Weights of a small transformer language model: 10 layers.
Each number is 500 + 25 x the weight over its row's rms, rounded and kept within 0 to 999. Layers, rows and columns count from 0. Numbers have three digits each. The size before them is the row's rms in percent of the matrix's.

# layer 2 MLP up, 384x192, rms 0.255, rows 22-55, columns 0-95
101:494528512510508538482500520508493465512489548511512463538522521517528464490535486515505507527489508509507458529450528482536524478478495474504541525511527456478481503509506451506488499537482516477538562489459494453501476501464429536487507522529502537494485513534535484503530554534473493443
109:460461476472489514550549501491531489525510472520523478491523534471530510525563491502494504476504492479478479490466482483499485466453533518480494515500448472505500485520479513519509450475547462470537557513502509548470508514474518499525465503537522486496528558497465508499509541472516473497
107:505477475526488492511493487467511506475510498427519498497502481504495486529504457458499477477524481462539529470548497488566479507524452554525428501477500488474500499456522512518507452513474488533525489491480457518481511502496491489494517512525489525507464504507477518537522522483515532515
096:487464546536482507524506458530484512492553469486513486515461448523512479499500485497554499522504449486520467548491496481522506505488471517473456498528446487536482539458503444462486467534497487499498481525503503486532516487502476518492461478513499503524501489523496464491509511471507473500
101:489532492464519501491506518506504508534495508531506451462530547540458457515530509504480505526497514507511474507523452482476502455492517500462472513515514489521526520523487493492501510479511502568470499479502493489472457451531507469450531504521470540516504486492542483490479518509522517471
092:519510482525528474518478495508533505506521486548476522476498484494469456458483508525448472521503472450517510458521484490503490527476525490518519535528516535507524523530517532508524494522491542469485509509462533499537498455493522505523467483488494563515485520531522493517538499490485498470
105:496513474514515540485525478483527524489510493508559477474519537508505478500487563479508520512502538512522507473464479516495441511478495459514513484539487535455525532520500465554468503477495531519465521518478524509481529497441493527494486548493467545483490504440504543501534485549463526496
093:497467519470490538479501480488504510500506503500517525512467516525531456522479460490485487493563501521510510473486493535507511481509530496475502473515457520511522515481456502482553475479531496495532533493517521529519535479491477462447497494513482529512501489491517510520524469481526496475
101:523490484541512506496487495538473548516548496525507526521498510496510472443563497511502505531479509511454489472490494486523502495475517517517516454487478494537455544516530452507496480533490457554440464500539502467480483489486481447486480489489486519503504471523488505520447492508485526471
098:486536523514513477455518485486502540500456481524556477452486509521498503535503511479464506561527520500491467480476462518526491507501462516506494512518489509492470520524475501531469525522497503497477533502524520452486492491504531507482514555454468526491501500511495488493485524452500523502
100:489516483519516478456506489504520527485483501456530480534482450527518490505496494480494542532514498485561496511509539497482479499496495531444489513521522457497479505508458505533530438495521481527518506486482532471503467511484497471514496489483488497505491508464488492494520508504517515484
106:512513491470552498505480475477504510499510484524498498489513499514532499485473493503500507443477483491540499499508498491469506519511466451498451507448477489521502519491511465480470489497508531515505545531440501507471493534474449473513468526498471531519479476494522474546503514511522478471
101:507501527512455479517485470518524513549500463494523491536457496471546502532526504513495513453508536474512431476488495428523448492487483494507468533478468503516492515535505539497502489560518482458504496472509512494560491494474499519539533483464532446493526501499467534487478530507503511493
102:503477460496536508482529526548518500499526454491485520498502521523505547505524526512495507507519487516479514481569512489485484505513521508457536521483483482473497492500457536490487451471508535442508494529518521494527476491477498492489538517484520517493506494472480523501565472489490468500
105:531476490502502498514479516542488518476507526486477516464524510512513525535501447465493539505471487523462449489488489507520534479477511535477494522500488511490529541503497477487504548546461534509480565444511495469489542463527496494470510521519546550462490520462554503455489482491470546525
100:563510508475498515511538484467486480507522468515491499496510492539511482468488487502475536511487485504519471515487451518468496465526490550498480523484487497482459502484572528519513490511537532491483517498497488519490533468490497533520525490473499487543473467474506481518535523483459492485
102:524481451477511475541470494487511498488544533482511496460503475535543530454539513508493509476518474508463481427523500477511480474495476535519495487540475480537531527544512492558517463544469515487473506479459490470505486503500488473535472516506541559475497473521491536458485494480470475502
099:501511464505481533532458493508476467495503473531504504504486490506508559449455516518536481508505484486511493466504510530511470539502507533480450478482503529477496494503480448488486502495472510505451482507498479502471518513469514485497517511532481476554545529533488487494500481468499461468
107:508442478507483465444496469543513505462471480482543470491530490528514540493527507524496534500538477489505488512505463505466476501521452540484508502513524496512476511477477523519493462513465493518499534507492557460501475481476546446499514509490490510458466459478455489457506468487465554475
099:511499488507451481488478488453512531499497510513498514468496528492495494491475523547508474488506483498504509505494465543483495565507478476509490505487490445456518533465530502513532523494498456515512496484508521507479495534528511515505529469481521467452483501476505534570555526529455518531
097:485479442485468526474469506473497508512462490501503489503495468488532486504536518530483476450510484499507458514499535474499443486520453567461483506538487531477528469511493509525476501474466496511426499501479473521502483487507542510513527479511517507493483481494526492507510482474488519480
098:518503509491505486498530505534480513481546468522519497487478456509504490468537526531479489520527495506494514543502518436491490484476459520493498492482502534488483493457513495522478513510527494532552496510477481496475481527464520528488466472528500512507455463483465488534512484507497474500
107:489494489493528519504470495522477575468508513503519491503486497520517536491490550493486519475517490529460531506524492496496546536476491490482509461531456553490506517520500486523465420510493525531493505523496458519510505507503489514537491518501545476511491514501492468552561523480523526498
102:519505505498458471513515538485495488525477520511498494480497483499484547537503533515461468445484524477517515508464521497499500482536535469505501474474485480525531494479473458547509541533456520518539538490496493494535505511482487477498507480490493509486486531504450511530471475533494541502
080:488481445508462546456510504520514520502492511489501533476501522543554474508478506488512483471508458506520468498535490477480514482475495528486547468501511516524501525522517503548529518546511501512474511513533481510448487534537498495493499469519474475530494540504516526499503485511515508500
097:524487513438541480498502517498514474503501473510525504493527515508541526499487537486499496465524478451440527499503482482520500514499473482450547501508488532474500539518463517512503524509533540518520485485469483518486522521492491513483500494479484476545505518519509479471492483519520515467
095:531509522500497454505501462508511470516484472483486533531482472497450516476505500447488480501504512504511518516541477534509486487510489498516494458500533521469463514500523496479506507509541468520517549521452479509469497469496491493537548505512482541495527509501514492511492460467506489521
098:544521506465485469489505502508552514505500490517518440456502511523551529512508512532527494474440501485518551488484504532470495535523511505499477483490495503495451498506505536443469498549534499496503489521532490480518435461512518499519537470471473495501507473503482513463512520514536490523
096:488461479521480521548480499511480508504522504476469545505531480532516498455472474498500528473497519499518466434525483512496472524509515529496515518525519509499459502502515464478524494515485520520541495454520492543498521500493485468540562474473496484518520507521512500496529507486512495510
100:473487482512466508491507487486495490504498526497485516510521557540544513526506508510511521499449512486525548486481531542503493465467529536479482514469502530501482506492460486506538541535486496493458487582518489502509521529523480534439534504472491468498489496467539530513477503502493537510
100:456492507480510522438531476475494483492499525514503475491511548514512507515557465528511475490513537529484481487512505504486512507482503468502489492514513484473477522514514491491472487500462515525475499529457547505546519500527458482511500490467446530512458525503485531482505486537501541476
105:494452480460499523468512482467429533511495496493529487528479534498521524522532470473475518537480486471527520529477431511489488502491477493510522504482493519544464512481447557480529456496509516514494474558519470510526524491461514470518512497509524510490532500499488507484465479504508509525
101:549528483484549503454488498522469513539495498488498466423504517493506482537511497490477496514521529522465486514499519474496515497511496529501523518559475490475546485530527456508500480492520457502472529546501477480510489554469461527457525520472519518467523527524506511525494464447487482529
103:498562464513539479496541490506497522522495505493509468522474474533474505517486518490465517520497481522449480510512550508486532500441479531499473490484459538513528508412535509519454543487517513532512527495517483486509478510467466488503502532504518468448435517501494456466491504511474486470
# layer 2 MLP down (transposed), 384x192, rms 0.251, rows 22-55, columns 0-95
101:518524468485513545526477508473513505497447502491524477494491495480531521491459492481500502474503497480487486482511534502520545512537530499461509507501488510507502465494484494513489535501450513491478457478474506484487560438507497461501513483462464473519471530495494469530499516486486449538
106:500505472476507483485506512486510484508501484486509470512472528527514508477564436537510492498463534501511517519527524545555485506497481515495495495465496476447539511485458499497508513478478470474519432502512492529507492480526521535482485544514521505443458465485518506478476473523555533534
088:470471514503494498482535468529457495497548496519525519503475479515486505511530525476532523489461503499456511517527489502526526514488529458483491469536490536557461531497526523494493454547524547456528491503490523512467465496554491459499479564513481507482494492461481466498518537506476470494
105:476521479477475488521476514511502502536533499491501476480496508495482536534502484518500503497481530497547546458467517517541503508477521491520520482480535483495515482483490506474491508443479468465476532557511491496514490469473502466532563473556517528492492526482531528513502527486468485545
099:518521456481533459539500510477483540495520454538493507498449512495505501523469493487475479486514477465482467501494489495489477484473522441489524447506462499511514501482512511525477481505527497488483506519489494442492521531453518501498470494446445475497499489521513484520544498488486526498
098:508500428526484528527448524494450458527473479501466500484499485521526414549491508459500516507505509521547496468513495533537495501510447506525515510466477510512516498519512468521531487530473483518496508508471510497499516488528509508513482492528496488476452470498455499510475517535540534518
104:498467504479539479521524519514512527499451522514486496488467509545522524478496516521485505503512549456505504514555483515509558530508523477522558512526445491533501485506503497478469484482493528485531495508499513497527509483525481511504529516524526503517490502503488511497484540525481514544
096:466503457483490483505511531460535471491487527511480534477498494504521490467546533504493466481515516541532511536531450472513511504481450512465493468552489545462470504511491542492479505539518495482461500478466493475503506470523487523502487487514493511474482506504526504502495499495521529510
104:517493526497503493506486519478542428483492492469536513530497542492548505531472537531503510497488493513509450514531496537479536518497500524521481511497496506483496472470509493477501478435481501523496510519502500527517485493584531469511491532463474518533552472483492487464515465499467492499
097:524490450534513443493548537488483517516531518503506467526510456482479506511489513486474459504530522512461530494493494490477485454476515515528510497492477480481445484524486530491477503524443524482497484519514496483474524465485462498540474455509489511540492536518515450487503492509507469501
088:496471514461476510512490530484508521508474521483528542472457460564485471443485524486460438500458509471507524531530504497519463483540495496452528462511500517505499485520505464502506518509530492513508475521508533473465463479470457501506474520528480485449501516478520520479490481531526544480
097:481514528507454467458490526495540544500564502528514532506520525481447540500489476496521464487482504531519478504500540527509481477558484516492511488484506500506496489527492483509536490487506468507487485503528494522528497544479528484444513536484487532481518500528505525509529484474510514494
099:515471519476494485472482508481526476497523500454497471477507509524502507518505485555517488500506494490519505509537493521533515487486447520503499527460478478490481492463524536502547453527527518480517461453491485500449541517468509511487522527533468526504473505517517469483535471478546503498
113:509496509544509515495487467495506534496490463479512533454552501482529513512460544484486463509518477516495499479493479511513498490504481535485492486497460514488503477524507557475532516499528560526479507465478474491488526529445508492520546522503491480480547547541532482516499486489473485513
108:527443506521482511502523483583483486493476510447488508480498466530506518480497495493477501483466488445481494513451519485470493508543505523496502530494455446474483522480526523499556472515506467505503491499497553480466540485509474479489462473539439496499518550543497522507512486486443457515
091:447531499528469479470485479479512537494527521484499558542502509515516499492493470532488495520533480475524505504509464538497487504512489504489515474486538522499489497594465535462518504497510501467527522510533534489504455461498507470475496522544473474512479494483465514498476521560500498544
096:492476511537503503487519513486479493481518538480495519466543527470485456492430522499507527518508540483494521473521487506546492496482486496514470495508510561486499469493493494479507522442534474535501513488515469479512485485490532446517486534520470512519485519515503532512517503457514469559
100:495509513510491446524489436473545492467474485481507516495492500527487497499515500518513486460499521491477540531505486505492516488469520529474474512544501537455473472509533558484542537519520436523499474503483529514492468521555512460532495494528523506501498555476479468495464521503521504510
101:484535536497515499520474498508481484504511485471526506501495549534502495490505511467522521533520526526478490468477510475527498538499496511559562488492467498510497467511495503480485545473493499492508476490497467515514490488463492509470519467497498480491532491519498504510515502438499499498
099:514493516473517477478493512508457497538518506556520509543499524468519495476473468449493502528490529472507506461494497472520524461542483505490510513488518540491551459521495444441505504491478547492536463482516495474507510506460544496532500485541499468512477483525491478497510514523489482527
095:465485529479527517524524502552448543507471469501450513490483503476512513480484497498461555493490498493481465472495494477456495517536523495530531449470505482492464455486488531499496487501458480480544486493485525503512499476493501496526489538539537508505480502516483538512481488516522500547
095:508508505519523498479510504489517556502488471494477472494477503462485480481491508486519525514504536546504504496521465486517482516506507500485521495499517535470502484512468494534523542534501521429436488537517485503529494487513509474487499490501526519484504498533527501473475563502500494468
099:480508518494482522525508467454530451464469513499529496498517484545460517524492480525523443488556494492464473475508486465470476507488504492505481511516522496486505475486498458470513515463522480444495460497499499510499531511562473513511464528505488490482485535505487495482436557488484487498
100:468521497487496452463505503526526514484512540474502515504528504517514485443496459492504577565512552519489455497498475497527516505490493519513477551497505496492487477493496514488504510512504529498502489555512502482505522495492470521494457495508502483518526482496526531447509563473510498488
109:516510501504439561470532459492444534521471501440506534499494539498514462488474527480463521482487518465467496518472527478525496493519502504464486466524480496541529510474509481463515503485485514486525504489490536484511503496490470531523525564519458471492509496486508505488491512495491458536
097:522496540517511526504502484540514519556484548516519473508505492490451496531519535501472513528483501533507539470459503524469505495510529505512511469472509461530468502504483471534481485495432490500514532494531492507514513481505533511486480511493484497496533495518482464524567479526482499520
095:539564486487483460517464436517497477501500480467527482482502489483526490535511453483489515524535517519511462518560505528485456499513511500504489460489514512503498470467465485486514537517521492505493485469517500453503440548506536493491533522488483525519446483501514493513504532493481480531
106:473534481519492445520514509466491487496483507470452530454493531459519498519477477482496513476482513529478512488496525460531556462506501517495505503480554496495509481496480491462500467479488533490512507522478502550520514497481495435516535501505502529498522518519515516496458518491541514456
106:544515498509564481441487539526529492520495517491493504524507512518477522510514548489495489495502529509476459517530476459525512516513518456496486453530502508467497495497508507496509515476486477490433508460488531457490532503542479522477514504469520526479461533554541522507486534511485446472
105:455505521493478473505517525485536460500528521455509538491540508481501534477509483513498505536494527519508494520497495540530523454466513507494517475469469499510507484524496524474510490458525511492457499537520512511531532414518500509488507525499503475492543431538498498494530478461537523543
104:463453495525515466490499468540511461467470450548470495546508507503495479491465485480538454448505465507512489542498502467482477474535512519448504531470510510492535512526497506481524481499566493479504482561528519501497499519499499475480494470504499517548506514464495485517475519466505549491
091:501484552527473474523506524483455519527515516495488510458463462499464538467467497508499528501476481490519530506501488465522495513482486481501501543522479495503476482482541452506456480484512472499495454512512496496510480465513476490471499488509466551487517519493507522481492483491475475498
093:472460525515496467506551510537506492502469478463497539485509513477540495489509522538499496487479489516470516508529467520469507456500505547491528494486510507486479508478490528505518452489479493477509496523491436522503520498430513501525462492530469510477462474477515462504486485494501543511
098:515467494482448497496506503505507465474517465507472506450495545505481521505483534499500554481528553490526484529506439554508479506532547498495499525513513470510485533495542470500512509449489522459466479489493507520463492471495538547503511494478503540524452489499506540490506505493536497498